{
  "norm": "rmsnorm",
  "norm_eps": 1e-05,
  "rope_fraction": 1.0,
  "qk_norm": true,
  "init_std_o": 0.0,
  "init_std_up": 0.0234,
  "init_std_down": 0.0,
  "lr_mult_up": 0.698,
  "beta2": 0.98,
  "schedule": "wsd",
  "doc_mask": false,
  "train_tokens": 644800000,
  "dataset": "wikipedia_en"
}
Each number is 50 + 12 x the weight over its row's rms, rounded and kept within 0 to 99. Layers, rows and columns count from 0. The size before them is the row's rms in percent of the matrix's.

# layer 5 attention value, 128x256, rms 0.0542, rows 0-108, columns 128-191
121:41 51 40 71 58 37 15 75 37 46 79 22 58 40 49 49 45 49 54 44 32 48 51 53 60 61 38 36 60 61 50 49 53 46 63 41 48 31 71 62 58 62 65 29 67 41 51 54 59 41 66 52 44 67 63 46 44 38 51 59 51 48 25 51
117:31 41 53 27 61 55 41 47 30 45 44 37 48 51 45 57 54 75 46 48 33 61 43 46 52 39 54 48 62 49 25 60 46 64 32 50 53 64 70 34 50 38 53 68 41 45 49 53 39 48 44 54 43 43 45 46 47 56 61 40 42 39 59 57
122:43 65 50 52 15 46 50 51 53 61 50 41 74 45 51 50 52 63 59 41 42 43 55 49 34 36 67 52 35 55 55 57 50 50 34 58 63 72 45 34 60 62 72 45 27 59 57 64 48 48 50 43 31 41 50 50 49 56 69 61 61 53 53 50
121:31 45 66 25 42 60 58 51 44 39 53 51 41 58 37 59 37 50 48 65 63 52 47 29 47 35 45 52 50 42 45 50 64 51 66 58 49 50 47 38 50 35 51 56 50 57 53 32 22 67 63 54 31 56 58 40 68 68 40 41 53 43 50 56
122:69 48 45 39 60 35 53 49 31 55 34 65 58 46 64 56 49 40 54 59 52 54 33 43 64 47 46 53 61 51 50 50 55 39 76 44 41 49 47 44 57 47 60 48 51 42 44 41 57 55 47 46 53 54 19 49 51 48 32 58 50 48 35 65
105:46 49 31 48 63 42 48 68 23 56 53 55 41 36 73 45 39 52 35 50 46 49 44 56 38 72 28 46 34 52 32 56 45 51 43 35 60 45 43 49 53 30 37 73 39 50 61 40 43 48 38 51 35 42 60 40 38 24 80 48 27 32 45 31
104:66 57 29 54 56 52 54 61 52 47 48 59 56 63 49 62 60 63 50 43 63 70 70 28 52 59 57 33 80 51 42 57 66 42 52 37 34 43 71 37 31 54 49 60 29 52 59 42 55 56 65 47 52 57 55 56 65 34 70 56 49 65 36 51
118:48 66 47 59 28 65 48 42 41 51 57 30 68 59 67 33 58 52 34 42 59 46 54 30 33 60 34 47 46 38 49 51 56 64 20 51 70 46 52 38 75 48 62 31 39 53 41 55 46 54 45 52 42 38 59 39 40 46 56 42 24 62 59 68
115:43 53 55 45 40 53 64 53 34 34 76 52 50 42 71 26 55 46 61 50 42 62 60 33 38 54 61 51 40 43 35 54 22 64 49 22 36 28 55 34 22 53 40 65 39 62 46 34 47 54 62 69 51 45 41 41 19 35 64 32 66 49 57 40
117:40 48 57 63 56 21 59 51 44 41 44 54 41 58 74 67 69 33 55 57 36 47 50 52 53 32 25 59 29 16 32 53 42 41 46 60 58 57 65 58 31 29 45 51 53 46 70 48 45 43 52 50 36 39 60 72 47 56 46 63 44 57 37 81
112:53 46 52 43 38 50 53 71 22 60 52 42 51 47 53 56 70 42 52 44 50 44 34 64 40 49 38 60 38 70 43 59 51 60 42 42 54 51 37 51 65 61 45 40 58 50 42 44 43 73 43 33 45 64 50 70 61 39 43 47 76 59 34 33
132:50 50 58 42 27 66 71 58 59 20 68 45 39 31 31 27 53 53 35 51 54 37 32 53 41 36 55 70 23 39 64 50 44 55 67 70 35 32 39 60 56 57 54 44 50 40 59 40 47 51 28 41 37 44 60 43 53 56 48 33 35 59 60 45
128:42 47 57 36 54 39 31 77 65 37 50 34 52 45 53 43 30 63 45 46 54 53 44 62 50 64 49 53 39 54 49 39 35 45 45 72 48 60 67 51 78 56 58 58 53 51 36 67 60 60 44 54 44 43 59 54 73 46 44 42 49 48 38 42
123:30 26 35 56 36 42 64 41 44 56 44 43 29 39 43 47 68 57 35 38 65 49 62 38 47 31 34 52 32 42 45 61 36 63 60 53 45 60 40 45 54 40 40 46 42 57 46 41 30 55 90 35 29 59 51 42 52 64 69 30 77 42 48 57
114:50 67 61 63 31 44 58 67 47 56 39 43 60 44 45 37 48 56 47 41 55 55 42 58 71 43 54 81 59 25 37 38 45 50 47 29 39 62 52 42 52 61 59 49 75 30 52 74 65 52 38 53 39 73 44 47 35 44 54 36 53 44 51 45
109:50 54 79 49 36 37 54 60 37 35 51 54 51 66 52 43 56 38 58 63 75 52 50 57 60 54 50 55 57 59 66 51 49 30 47 66 44 56 44 51 59 36 47 61 77 73 62 56 69 49 66 57 32 52 57 59 36 29 24 34 45 50 44 50
112:35 57 53 39 30 66 64 41 59 51 53 45 63 69 55 52 58 37 38 67 48 41 62 67 36 41 29 47 38 78 42 62 38 61 43 69 54 44 65 46 32 33 69 49 41 66 60 38 59 54 44 58 38 47 73 36 31 50 46 46 42 44 53 75
114:58 61 38 54 38 64 48 42 29 43 49 53 53 45 58 44 44 60 38 35 50 59 50 35 41 35 48 41 45 30 39 40 17 47 47 38 48 49 47 32 39 25 43 43 57 49 65 49 77 38 54 64 31 65 58 51 69 52 55 39 51 58 38 56
126:21 54 43 48 29 49 48 37 63 39 25 35 38 71 61 49 42 41 40 47 40 47 61 52 54 49 44 18 71 45 63 42 60 59 57 44 39 55 65 55 61 39 43 47 34 49 45 57 58 66 47 45 47 20 47 47 47 58 63 29 55 44 46 69
117:49 49 45 52 37 53 55 33 47 35 54 38 46 45 28 57 53 30 59 50 45 68 05 52 39 58 30 54 31 68 58 38 35 61 52 51 33 55 38 53 45 39 63 68 38 40 67 52 46 41 47 71 34 31 73 43 44 61 64 38 48 49 39 63
122:72 51 31 42 66 48 52 62 39 62 54 50 45 31 51 50 58 49 79 45 51 46 28 62 57 58 72 53 54 52 27 48 52 61 51 32 30 55 71 45 24 45 50 50 55 31 53 53 51 50 46 47 63 57 73 38 74 42 63 59 67 61 49 39
119:56 41 42 42 51 43 75 42 55 26 46 46 65 29 54 59 46 59 32 61 28 36 32 56 58 36 42 41 54 69 52 34 45 43 16 45 51 59 52 41 63 60 40 39 45 51 49 38 46 59 51 82 64 57 27 60 50 31 54 36 16 37 34 74
109:46 48 46 68 45 46 86 29 73 51 76 58 32 53 36 67 63 39 50 38 47 51 77 51 38 25 41 44 55 44 60 44 48 54 56 40 41 54 42 42 39 51 61 56 41 50 58 61 59 53 50 57 46 54 54 68 37 37 44 69 55 52 36 62
118:54 57 38 28 62 75 63 58 57 61 48 47 49 64 45 40 46 54 35 35 57 47 65 37 56 31 40 60 31 50 50 55 39 46 63 41 45 74 22 47 57 46 54 32 50 46 41 53 49 41 36 28 33 30 39 79 48 61 54 62 76 53 70 52
119:63 64 51 54 53 49 58 60 57 56 20 48 43 39 33 79 30 40 30 58 35 56 59 57 52 55 46 60 40 50 81 59 54 59 43 57 54 62 46 53 64 34 54 50 49 47 77 71 56 37 43 55 56 54 69 53 57 53 44 72 60 41 46 55
118:54 58 56 53 41 47 20 44 62 51 61 22 74 46 44 62 29 45 46 40 68 62 39 40 52 66 36 56 54 40 43 57 60 27 53 94 39 55 55 31 79 29 48 51 31 51 45 43 49 50 44 34 30 37 52 36 66 47 48 78 31 51 41 51
119:42 42 55 45 54 50 58 60 65 49 51 46 38 62 60 52 82 47 46 42 68 49 54 44 41 53 42 38 55 55 63 38 66 42 34 38 37 43 44 64 46 41 51 42 63 44 47 79 62 58 65 55 69 56 55 36 23 50 36 57 54 43 60 52
112:53 36 49 55 77 46 39 71 64 67 29 43 74 80 72 40 54 31 49 46 60 55 59 54 53 46 34 31 56 64 57 58 65 43 29 48 58 67 29 50 45 39 48 32 57 62 51 25 37 59 60 36 64 55 29 51 54 31 33 62 54 45 48 48
119:52 57 32 51 56 40 44 56 40 58 42 48 60 18 35 65 52 46 42 70 65 62 57 45 50 47 39 67 72 61 31 62 45 59 45 63 68 47 60 44 46 43 53 35 51 45 41 55 60 57 35 43 57 31 61 24 65 61 45 74 47 46 41 40
109:54 52 27 43 56 37 54 60 36 53 63 53 64 34 72 51 58 35 73 48 56 56 41 34 40 45 42 45 35 61 41 51 19 68 47 43 41 61 42 19 45 46 46 52 39 39 41 60 29 44 63 58 62 48 60 51 59 42 51 61 51 54 25 58
105:28 31 41 41 41 34 47 40 53 81 66 79 70 65 50 56 20 57 71 39 66 58 58 32 51 62 45 77 14 42 67 51 53 67 63 49 38 40 35 46 42 51 53 59 37 62 43 49 36 47 53 41 24 61 42 60 63 42 43 46 49 58 42 49
111:48 37 54 41 50 52 41 49 41 42 40 27 57 37 48 57 54 53 38 52 27 39 57 41 46 45 54 64 61 37 55 51 35 52 19 54 36 62 46 26 75 62 52 56 66 46 38 43 52 57 48 46 38 77 57 46 61 42 45 57 53 54 37 42
109:33 34 45 58 48 63 43 56 50 56 37 53 29 47 56 44 55 42 55 60 54 56 42 27 59 51 32 58 47 55 56 59 31 59 39 39 81 62 38 35 60 52 58 45 66 44 53 58 52 64 41 14 64 47 61 54 47 44 54 66 57 53 33 22
111:66 65 58 54 21 35 76 34 46 50 60 68 40 50 54 39 55 35 57 41 50 44 56 31 32 37 47 57 22 41 34 44 46 39 46 73 61 31 47 47 49 40 23 63 34 57 60 34 44 29 55 43 51 42 48 51 32 48 64 35 48 47 20 41
112:67 34 33 55 57 30 58 42 70 39 48 65 27 49 31 46 50 51 47 68 44 25 46 33 33 34 35 70 53 51 44 38 72 45 48 27 63 58 39 62 52 57 48 37 80 26 65 41 44 60 37 36 54 64 71 61 52 52 51 59 62 50 60 41
114:50 38 53 41 44 53 57 59 74 69 47 51 49 52 40 47 54 44 58 61 61 43 57 57 78 58 61 42 67 51 48 63 39 70 49 27 44 39 38 58 29 60 60 49 44 61 58 42 77 59 56 51 51 51 48 50 72 31 28 62 39 41 45 63
121:60 49 25 45 31 41 41 58 52 48 49 56 46 47 53 44 38 46 50 64 33 65 59 59 65 35 40 55 38 66 38 73 39 46 52 42 73 66 56 47 40 28 65 63 48 44 36 32 57 67 27 40 60 38 49 45 49 58 69 36 29 48 49 56
112:52 68 58 52 61 41 53 53 43 34 44 57 34 50 41 47 58 38 45 38 54 31 38 52 35 40 35 32 29 48 27 49 58 57 69 69 40 19 34 43 66 33 45 41 52 54 59 39 51 42 45 62 44 44 69 55 44 37 69 57 44 63 38 51
123:48 50 44 42 32 45 46 28 68 37 71 42 57 39 71 52 50 67 58 83 47 59 47 43 49 65 69 76 52 62 63 52 56 64 24 61 55 41 65 48 51 43 52 63 57 35 40 45 42 58 64 55 58 48 34 59 48 49 56 58 55 50 50 47
120:59 47 67 50 62 46 51 57 47 49 25 58 46 47 53 51 41 50 53 37 45 36 47 45 47 38 74 49 58 66 40 56 50 47 44 31 80 46 51 64 48 41 50 32 49 37 57 56 62 47 48 61 33 49 81 50 50 70 57 52 60 46 61 86
111:68 44 65 48 62 42 46 74 39 54 56 29 55 54 55 50 55 51 51 57 37 65 60 40 69 40 52 86 43 54 55 60 55 45 47 50 43 58 50 54 37 35 60 51 34 37 41 47 48 48 36 42 58 51 57 61 28 40 74 55 87 54 55 41
122:57 58 47 58 55 57 57 51 60 34 49 81 72 50 40 66 43 51 48 47 56 52 55 37 53 32 64 43 49 24 56 50 41 44 35 44 61 50 30 34 55 46 39 65 62 17 49 39 18 55 45 52 40 74 37 53 26 55 47 46 48 52 44 24
115:65 57 60 44 51 48 52 67 48 58 50 42 76 58 54 60 41 66 71 29 51 58 42 46 49 66 41 57 62 41 47 57 86 33 29 51 70 41 63 31 55 35 36 56 47 61 55 33 28 63 48 43 64 51 44 57 66 57 48 69 19 44 39 77
116:64 58 34 35 39 52 56 61 34 62 55 60 49 56 50 54 53 46 55 26 52 42 47 38 37 63 62 63 53 45 48 45 62 49 66 50 32 51 47 40 66 53 41 76 56 47 59 36 68 50 41 60 39 46 34 44 26 69 25 41 63 44 60 54
118:89 42 55 49 60 43 60 59 31 57 53 53 47 50 46 43 72 37 45 61 55 52 65 31 35 53 51 46 49 60 49 65 43 39 46 48 60 25 65 38 63 58 50 55 61 50 53 43 41 60 37 46 70 60 22 54 62 40 56 43 61 46 32 57
130:55 19 35 60 46 33 80 52 64 51 51 63 42 66 43 48 73 34 30 40 76 32 61 71 40 52 54 51 53 53 63 43 29 55 64 34 36 43 39 53 46 68 55 39 43 76 59 39 63 38 50 72 49 47 43 65 43 43 56 37 45 46 43 42
110:58 29 61 43 57 59 64 52 45 46 34 18 53 65 54 71 55 51 44 63 58 44 48 69 43 36 31 37 66 53 44 42 62 59 43 50 63 57 50 28 66 56 52 37 58 25 47 72 55 55 53 52 49 70 43 54 66 56 71 52 59 52 36 51
108:41 45 43 39 60 59 37 60 40 58 46 40 40 60 49 44 75 47 37 45 47 73 35 37 62 38 53 44 50 48 38 49 62 47 36 50 40 33 45 35 35 67 47 40 43 75 45 55 45 63 44 41 38 38 40 30 46 63 38 95 62 57 57 49
123:41 63 56 44 58 38 52 24 46 39 59 76 49 44 52 56 58 46 36 48 42 38 45 70 37 55 71 41 56 54 44 35 57 61 65 52 48 47 51 55 47 53 43 29 48 55 52 58 60 49 49 56 52 66 51 58 67 41 49 28 43 43 17 44
122:57 45 52 37 49 48 66 54 51 36 45 33 55 32 55 37 67 48 38 62 56 41 52 50 51 33 52 28 52 30 61 47 65 50 50 60 38 49 73 38 64 34 55 51 84 42 59 58 41 52 53 46 55 38 43 34 38 66 47 40 35 52 76 43
124:57 45 28 46 29 63 47 37 65 57 57 73 57 38 31 62 40 39 56 49 36 55 51 48 38 51 40 56 41 61 42 60 50 61 55 63 60 71 43 38 37 54 60 72 37 39 64 47 43 76 77 44 80 69 60 55 40 39 37 68 47 37 42 53
121:49 32 51 48 67 59 52 67 42 55 66 52 46 53 77 45 33 31 58 42 65 58 59 49 48 50 33 45 49 48 38 59 48 40 54 45 66 42 57 49 36 55 45 45 64 69 57 53 34 51 37 51 70 20 29 47 62 54 44 54 33 34 35 65
105:85 49 55 45 51 60 59 45 27 50 43 50 52 69 35 51 58 28 44 62 32 51 46 31 36 43 58 43 75 36 41 45 45 35 47 61 32 43 81 58 48 46 56 49 55 34 48 69 36 54 63 63 43 50 35 54 35 63 50 58 58 40 49 63
114:44 57 47 51 76 39 50 62 64 48 39 43 75 61 66 61 66 56 36 31 55 64 82 32 53 47 62 34 47 69 33 41 36 49 19 49 48 57 44 13 40 42 39 49 36 48 46 54 43 63 38 80 44 32 38 62 47 45 26 55 56 43 49 38
110:64 35 57 49 76 43 39 67 62 43 48 50 37 65 50 68 44 63 59 67 64 34 59 45 59 20 35 60 76 61 74 39 54 60 30 61 60 57 48 42 45 65 55 52 50 39 45 47 66 54 52 48 68 57 57 55 40 19 38 50 68 49 53 52
113:58 54 63 68 33 51 51 62 26 79 54 72 47 77 61 35 47 51 52 55 59 39 78 62 35 45 44 52 57 46 55 62 38 67 34 47 67 48 50 66 22 76 44 30 35 40 53 34 58 50 54 46 72 62 51 37 50 61 51 26 39 52 47 53
126:42 63 60 54 51 31 54 41 51 57 45 50 72 35 50 45 66 32 58 37 42 41 70 67 41 38 36 49 55 54 70 56 52 53 51 54 50 51 34 42 62 47 64 61 45 43 51 42 34 65 36 60 43 51 63 59 18 60 61 73 42 45 58 27
110:69 58 66 53 71 39 75 51 72 55 35 75 54 45 50 62 54 40 62 54 64 41 39 49 47 51 46 37 58 51 43 43 65 45 73 59 34 59 68 52 38 42 30 60 54 64 44 50 52 51 57 62 49 60 45 37 45 77 37 19 37 61 51 48
117:45 59 37 62 61 60 42 49 69 44 70 59 64 43 44 76 52 34 54 35 83 39 66 45 65 63 47 25 70 46 50 47 40 44 49 55 33 52 50 35 68 53 46 38 34 41 33 47 61 48 38 51 46 73 32 42 64 48 46 75 61 53 37 37
123:33 33 40 42 67 51 44 61 50 53 45 49 69 56 56 26 66 54 30 65 46 57 43 72 52 33 41 49 48 60 36 51 63 30 65 50 67 66 54 65 51 28 44 40 61 52 42 39 56 55 72 39 69 33 50 52 44 39 64 47 44 47 59 60
104:61 31 50 50 39 53 61 48 51 42 26 42 46 41 53 42 36 44 61 40 63 59 22 32 75 52 29 55 56 76 43 60 44 37 57 61 35 61 61 52 65 38 60 67 30 49 56 58 67 36 43 56 23 48 34 38 56 32 51 48 42 55 44 27
109:41 55 37 29 31 55 46 53 48 70 42 41 65 54 51 53 52 65 46 57 44 45 54 55 56 54 38 75 50 62 60 46 33 53 48 59 51 50 48 34 65 55 58 53 66 19 36 57 78 21 51 36 49 41 31 55 49 63 33 49 30 55 55 61
116:62 63 51 83 74 73 46 38 59 60 37 68 53 34 44 50 68 24 40 45 53 55 24 71 49 62 46 51 60 27 65 43 34 58 68 47 68 43 52 58 27 57 52 45 64 40 30 47 65 58 62 68 42 48 51 41 49 51 48 45 42 45 65 31
115:68 43 58 51 51 46 61 39 52 33 66 55 60 36 47 61 64 33 38 49 82 55 51 64 61 59 49 54 41 49 58 55 63 37 47 47 38 42 53 46 41 45 47 49 55 32 53 51 21 58 55 54 60 52 50 39 48 51 69 45 46 33 39 51
081:48 53 43 51 58 67 34 48 59 22 52 57 39 48 51 38 39 44 42 37 79 51 60 42 51 66 58 51 38 45 43 60 49 44 63 50 41 61 54 57 78 51 47 33 66 74 65 47 38 44 18 07 65 48 57 60 50 30 59 50 70 55 60 47
075:46 63 40 51 65 54 61 47 58 35 47 58 50 63 30 73 34 76 33 55 58 51 45 64 56 35 55 72 37 82 53 62 58 60 34 64 66 44 36 41 28 57 55 46 40 57 62 48 57 63 55 39 53 60 50 57 47 35 37 52 39 43 35 43
081:39 64 39 62 50 75 37 65 55 22 61 38 56 53 59 71 48 50 62 38 63 59 54 44 60 23 35 52 56 44 55 56 63 36 62 77 58 39 56 46 47 56 65 63 57 68 60 62 69 42 67 43 64 64 63 45 55 41 40 59 61 55 47 58
084:30 49 32 63 36 64 80 45 44 46 68 52 39 40 51 57 49 50 30 62 52 38 54 47 52 34 69 59 72 76 64 62 58 64 69 51 44 43 76 40 60 49 51 26 67 44 68 71 44 61 59 48 36 54 36 54 43 55 41 59 53 55 48 43
070:53 57 40 57 32 56 63 55 43 49 36 55 53 53 55 48 35 22 37 47 56 64 53 48 57 48 52 62 53 43 56 48 55 44 56 58 62 53 70 39 35 42 61 55 60 32 48 39 51 58 57 65 69 41 60 64 59 46 41 39 47 55 36 24
083:64 47 53 42 35 53 29 43 56 44 37 30 33 57 73 20 60 37 44 65 44 51 37 26 41 53 65 42 74 50 40 46 33 56 34 50 54 47 53 36 59 44 55 37 38 36 47 56 41 54 78 46 52 37 46 41 40 69 52 73 54 53 53 64
074:53 44 47 38 56 58 45 56 57 57 78 70 69 43 52 83 54 48 60 46 48 52 68 66 30 50 68 49 48 33 57 51 55 50 40 71 40 54 46 59 42 54 59 50 74 54 60 43 52 45 53 55 63 48 43 38 66 61 33 69 26 63 63 45
081:46 45 58 47 62 38 76 56 50 36 35 34 48 49 54 28 78 55 31 65 53 66 56 59 37 38 63 44 45 63 42 53 47 68 47 27 65 51 36 39 67 41 45 35 41 63 44 28 45 45 44 41 79 47 55 56 34 38 53 65 80 52 65 51
079:59 48 51 29 34 42 27 34 33 56 53 64 44 65 34 40 70 49 51 65 39 46 37 46 45 64 37 52 67 40 57 55 55 43 47 47 37 39 67 51 43 57 70 48 40 46 43 42 56 52 52 37 59 49 42 42 60 47 31 61 63 52 48 70
075:33 48 60 30 43 50 24 45 64 54 67 53 32 72 52 35 64 33 42 31 36 45 43 65 61 47 48 61 35 31 66 45 39 35 38 61 48 61 46 58 49 26 50 53 75 35 49 54 43 50 53 40 44 47 52 62 45 48 55 32 45 57 44 50
081:48 40 43 56 52 61 60 59 47 65 65 46 29 65 62 37 47 26 44 59 28 48 65 49 66 36 61 51 51 51 61 42 61 57 49 47 62 58 21 50 65 59 55 55 69 69 52 63 38 57 42 40 49 43 37 43 36 60 76 46 80 47 49 31
085:44 47 46 37 41 55 25 62 42 29 60 81 63 58 59 56 40 42 57 48 56 45 62 61 64 34 49 44 42 39 44 42 50 37 47 65 55 48 58 57 22 33 59 63 42 46 40 22 43 49 62 80 67 55 64 61 60 73 60 14 49 45 44 65
087:67 49 61 44 46 48 65 90 64 36 59 54 30 47 47 38 42 47 45 69 61 59 52 32 62 51 52 49 61 71 57 56 48 62 47 35 58 65 41 38 48 57 54 57 50 22 61 43 51 61 23 50 37 46 43 45 70 55 43 56 27 41 53 30
079:55 47 50 59 61 48 51 62 37 52 45 55 48 57 56 55 48 53 61 58 58 43 48 59 59 38 45 49 51 44 48 47 50 48 48 40 84 36 57 47 45 48 53 47 36 29 44 49 51 50 51 30 85 55 53 52 35 62 42 40 45 57 59 65
105:48 49 54 59 40 64 48 59 48 55 72 59 61 63 51 59 25 56 62 66 62 21 45 48 62 48 63 67 64 67 62 50 60 54 67 67 54 33 62 41 43 47 49 40 72 33 59 61 59 54 61 43 43 61 42 43 59 73 28 38 63 60 54 55
082:60 51 43 82 27 49 52 46 50 70 51 35 36 47 51 63 74 61 58 56 34 72 52 47 44 41 67 50 58 56 47 50 46 73 58 60 55 49 40 43 68 55 44 65 70 46 45 45 49 40 40 31 17 45 26 40 39 58 43 36 42 58 45 39
065:33 63 48 50 60 57 63 54 44 60 73 48 46 40 56 37 51 44 45 22 59 61 51 48 46 58 50 44 13 44 43 53 45 44 60 57 56 33 37 39 55 44 53 41 43 58 38 56 32 33 56 43 72 46 51 77 47 45 46 39 63 61 41 39
082:56 58 47 59 62 42 64 58 53 51 53 43 34 46 54 34 55 35 53 47 29 42 43 30 42 21 44 57 66 48 45 52 30 41 58 69 45 43 23 34 82 32 61 58 59 33 47 51 43 51 55 58 39 50 29 61 39 41 51 59 67 53 40 21
074:63 35 52 41 61 31 67 55 31 39 33 48 71 61 50 42 64 50 36 49 67 49 31 52 45 60 54 57 53 34 35 55 42 41 61 47 66 69 26 60 43 58 40 48 51 56 44 59 46 51 48 67 65 41 30 48 37 45 61 44 46 46 36 43
078:68 67 62 45 21 47 45 45 42 58 51 41 52 48 46 50 77 31 48 37 61 49 58 70 42 45 39 47 72 43 34 59 32 38 49 60 70 37 47 51 61 35 44 34 63 57 57 39 62 43 46 42 18 44 51 45 39 50 56 45 71 60 43 72
084:52 68 68 47 54 61 50 52 49 50 45 52 64 52 57 71 50 62 47 67 39 35 54 68 58 64 50 66 67 32 77 41 60 38 40 64 50 43 55 50 65 57 61 48 31 27 38 44 47 58 42 60 35 49 59 41 47 46 60 61 43 50 23 43
085:53 29 48 41 53 46 69 60 64 37 49 51 58 45 47 63 47 34 58 20 63 81 68 43 34 64 36 41 58 55 63 52 73 29 56 48 81 34 17 48 53 59 57 38 68 47 51 34 70 49 58 48 58 39 40 49 64 62 54 66 24 43 50 77
079:40 54 40 46 43 45 60 41 45 59 64 71 48 39 63 64 35 68 69 38 41 30 49 57 55 40 45 54 34 38 61 45 47 41 46 52 58 37 53 38 54 44 52 43 39 67 66 52 49 52 47 58 59 52 56 74 61 70 41 52 63 45 45 64
080:60 39 37 42 74 56 59 60 33 56 33 45 54 47 50 62 34 56 26 65 47 34 43 39 58 81 35 60 60 64 35 44 39 26 49 42 55 48 43 37 38 60 45 48 51 69 54 62 57 41 59 29 52 65 49 40 50 55 56 65 58 58 75 30
092:26 63 47 53 37 60 57 45 49 53 70 66 38 35 72 53 57 34 63 59 50 53 53 55 57 50 55 43 56 64 71 53 55 53 59 74 47 23 64 43 34 48 62 31 50 51 49 49 42 56 81 60 51 68 59 39 56 56 40 65 32 51 53 41
073:56 41 38 42 33 48 32 49 40 45 03 38 70 56 45 53 62 59 63 49 65 49 57 61 46 57 65 53 36 45 65 59 49 55 46 43 64 45 48 30 46 61 52 55 41 32 49 54 63 43 62 43 34 61 45 49 36 41 39 49 35 46 47 48
076:87 61 69 52 71 58 37 48 50 62 44 55 34 32 47 58 55 53 37 59 65 41 48 65 60 50 51 47 66 34 53 42 42 55 46 55 71 39 53 47 49 44 40 46 55 47 52 34 49 46 41 21 50 58 59 71 62 73 48 57 51 59 58 57
081:48 72 43 49 54 50 33 57 55 63 76 35 40 59 43 66 63 42 39 67 45 32 46 77 52 54 69 46 62 42 49 47 44 63 52 39 59 58 63 66 29 51 57 33 54 40 40 68 37 58 63 47 55 53 49 48 45 56 49 63 30 63 54 19
075:32 56 38 32 46 55 50 43 49 58 41 68 40 51 59 52 49 62 38 47 23 46 66 59 57 38 40 39 37 32 83 60 49 32 59 55 46 44 65 68 45 47 51 26 31 51 61 50 56 48 47 75 64 52 63 59 62 54 53 60 38 55 38 74
078:45 39 77 37 55 48 49 38 54 37 34 52 29 44 54 50 39 57 58 25 71 48 58 38 51 44 48 54 38 67 49 59 56 47 53 53 52 58 40 48 46 48 64 38 36 52 64 52 39 57 61 50 57 51 60 57 58 67 74 38 63 55 45 42
070:39 41 55 34 40 50 44 61 51 57 51 61 47 52 66 74 61 27 46 64 36 35 75 75 44 39 54 75 74 69 68 55 58 50 75 83 40 27 63 43 50 37 69 62 55 61 66 56 58 65 51 50 59 61 83 38 56 59 52 46 69 51 36 45
082:20 46 35 36 50 67 38 48 70 30 55 41 66 55 54 59 43 60 59 65 54 29 63 45 55 69 36 71 57 32 61 51 62 23 60 36 34 49 65 67 66 50 50 19 30 61 59 50 33 41 52 49 37 62 69 47 40 51 51 57 36 49 63 50
082:32 73 43 53 48 53 74 32 62 50 57 61 47 52 60 57 47 43 66 47 56 45 46 38 53 62 44 41 54 47 58 41 72 38 50 63 27 22 71 37 60 36 44 34 51 42 56 51 57 45 56 62 31 67 32 43 39 40 59 71 42 60 59 48
074:29 47 58 50 37 66 43 63 58 55 41 74 47 36 48 61 44 61 53 41 65 46 85 62 38 89 50 52 41 48 55 45 39 48 48 30 49 36 40 76 69 53 50 28 63 71 61 39 60 44 43 53 50 64 56 47 34 70 43 68 34 46 52 31
074:60 39 49 42 71 47 53 29 51 61 52 45 61 42 47 52 54 67 58 44 64 58 44 63 30 37 55 66 26 58 35 31 37 41 33 45 27 58 52 70 55 39 45 52 62 13 43 41 38 37 44 43 40 40 43 47 66 47 49 37 76 49 50 70
078:51 51 64 66 68 52 77 42 40 58 45 41 65 38 48 75 54 57 60 41 51 46 65 57 38 45 43 54 48 48 45 29 55 39 58 38 53 35 54 57 57 57 53 50 43 44 56 75 68 44 61 67 74 39 72 54 54 47 71 68 65 49 50 69
084:44 46 53 51 41 53 49 51 69 59 52 62 49 35 32 55 50 65 63 51 74 56 39 63 38 54 48 61 46 50 37 56 47 44 40 61 49 44 54 29 31 49 44 54 63 27 46 31 49 48 67 65 41 41 72 53 68 80 60 60 38 50 33 80
079:57 56 72 60 53 44 20 52 51 51 38 39 56 43 46 61 60 46 53 51 36 37 62 48 50 28 62 61 47 51 35 51 61 60 69 59 59 38 44 56 40 42 59 58 56 53 59 37 42 41 58 48 44 54 60 36 44 36 33 42 59 47 40 17
085:69 49 63 59 48 63 54 43 40 31 36 57 64 43 54 49 15 53 61 55 59 48 23 53 59 58 35 63 72 44 56 62 59 46 55 56 53 74 69 37 73 78 48 37 51 35 42 71 47 47 12 24 36 68 44 59 66 77 67 24 46 52 71 43
087:45 65 47 52 61 55 35 40 40 47 37 39 49 55 63 40 35 26 57 53 43 42 50 73 25 44 45 59 34 32 43 37 55 29 76 64 37 55 40 54 51 47 50 56 56 48 58 44 65 51 65 65 41 47 56 50 58 51 72 49 35 42 47 49
077:39 49 36 57 42 43 63 53 41 32 53 64 66 45 47 52 34 18 47 56 47 53 52 40 45 37 39 56 56 60 62 47 45 51 54 42 48 77 46 44 51 65 50 65 34 44 48 62 58 67 32 41 32 48 40 38 61 61 40 34 51 36 58 41
085:18 53 44 55 43 50 60 48 54 73 32 68 15 33 47 38 54 42 60 65 55 56 54 46 66 57 55 39 28 44 47 51 43 69 43 21 63 62 69 41 59 65 51 36 59 63 65 56 73 43 47 52 48 45 79 58 65 43 57 48 57 44 75 47
084:57 33 56 52 35 76 52 57 44 68 20 39 41 31 46 39 50 64 58 35 51 66 49 40 45 74 71 60 35 50 44 60 42 48 39 45 53 40 37 49 50 37 47 55 59 64 48 51 63 40 75 32 71 44 33 57 42 36 33 61 37 39 51 33
075:82 44 39 58 44 41 34 61 37 51 47 54 66 64 68 58 53 66 27 39 51 34 55 38 39 52 57 51 30 30 38 54 40 53 50 28 54 63 80 46 57 59 45 49 14 46 52 32 30 58 42 51 44 62 50 53 47 42 52 52 46 54 53 38
078:35 52 39 49 60 56 51 45 63 68 45 57 59 56 67 34 51 45 50 56 48 43 49 47 63 35 77 48 50 45 54 56 46 54 46 38 46 58 45 40 64 25 56 61 29 52 53 62 63 47 33 55 64 29 51 49 53 42 35 60 70 41 36 61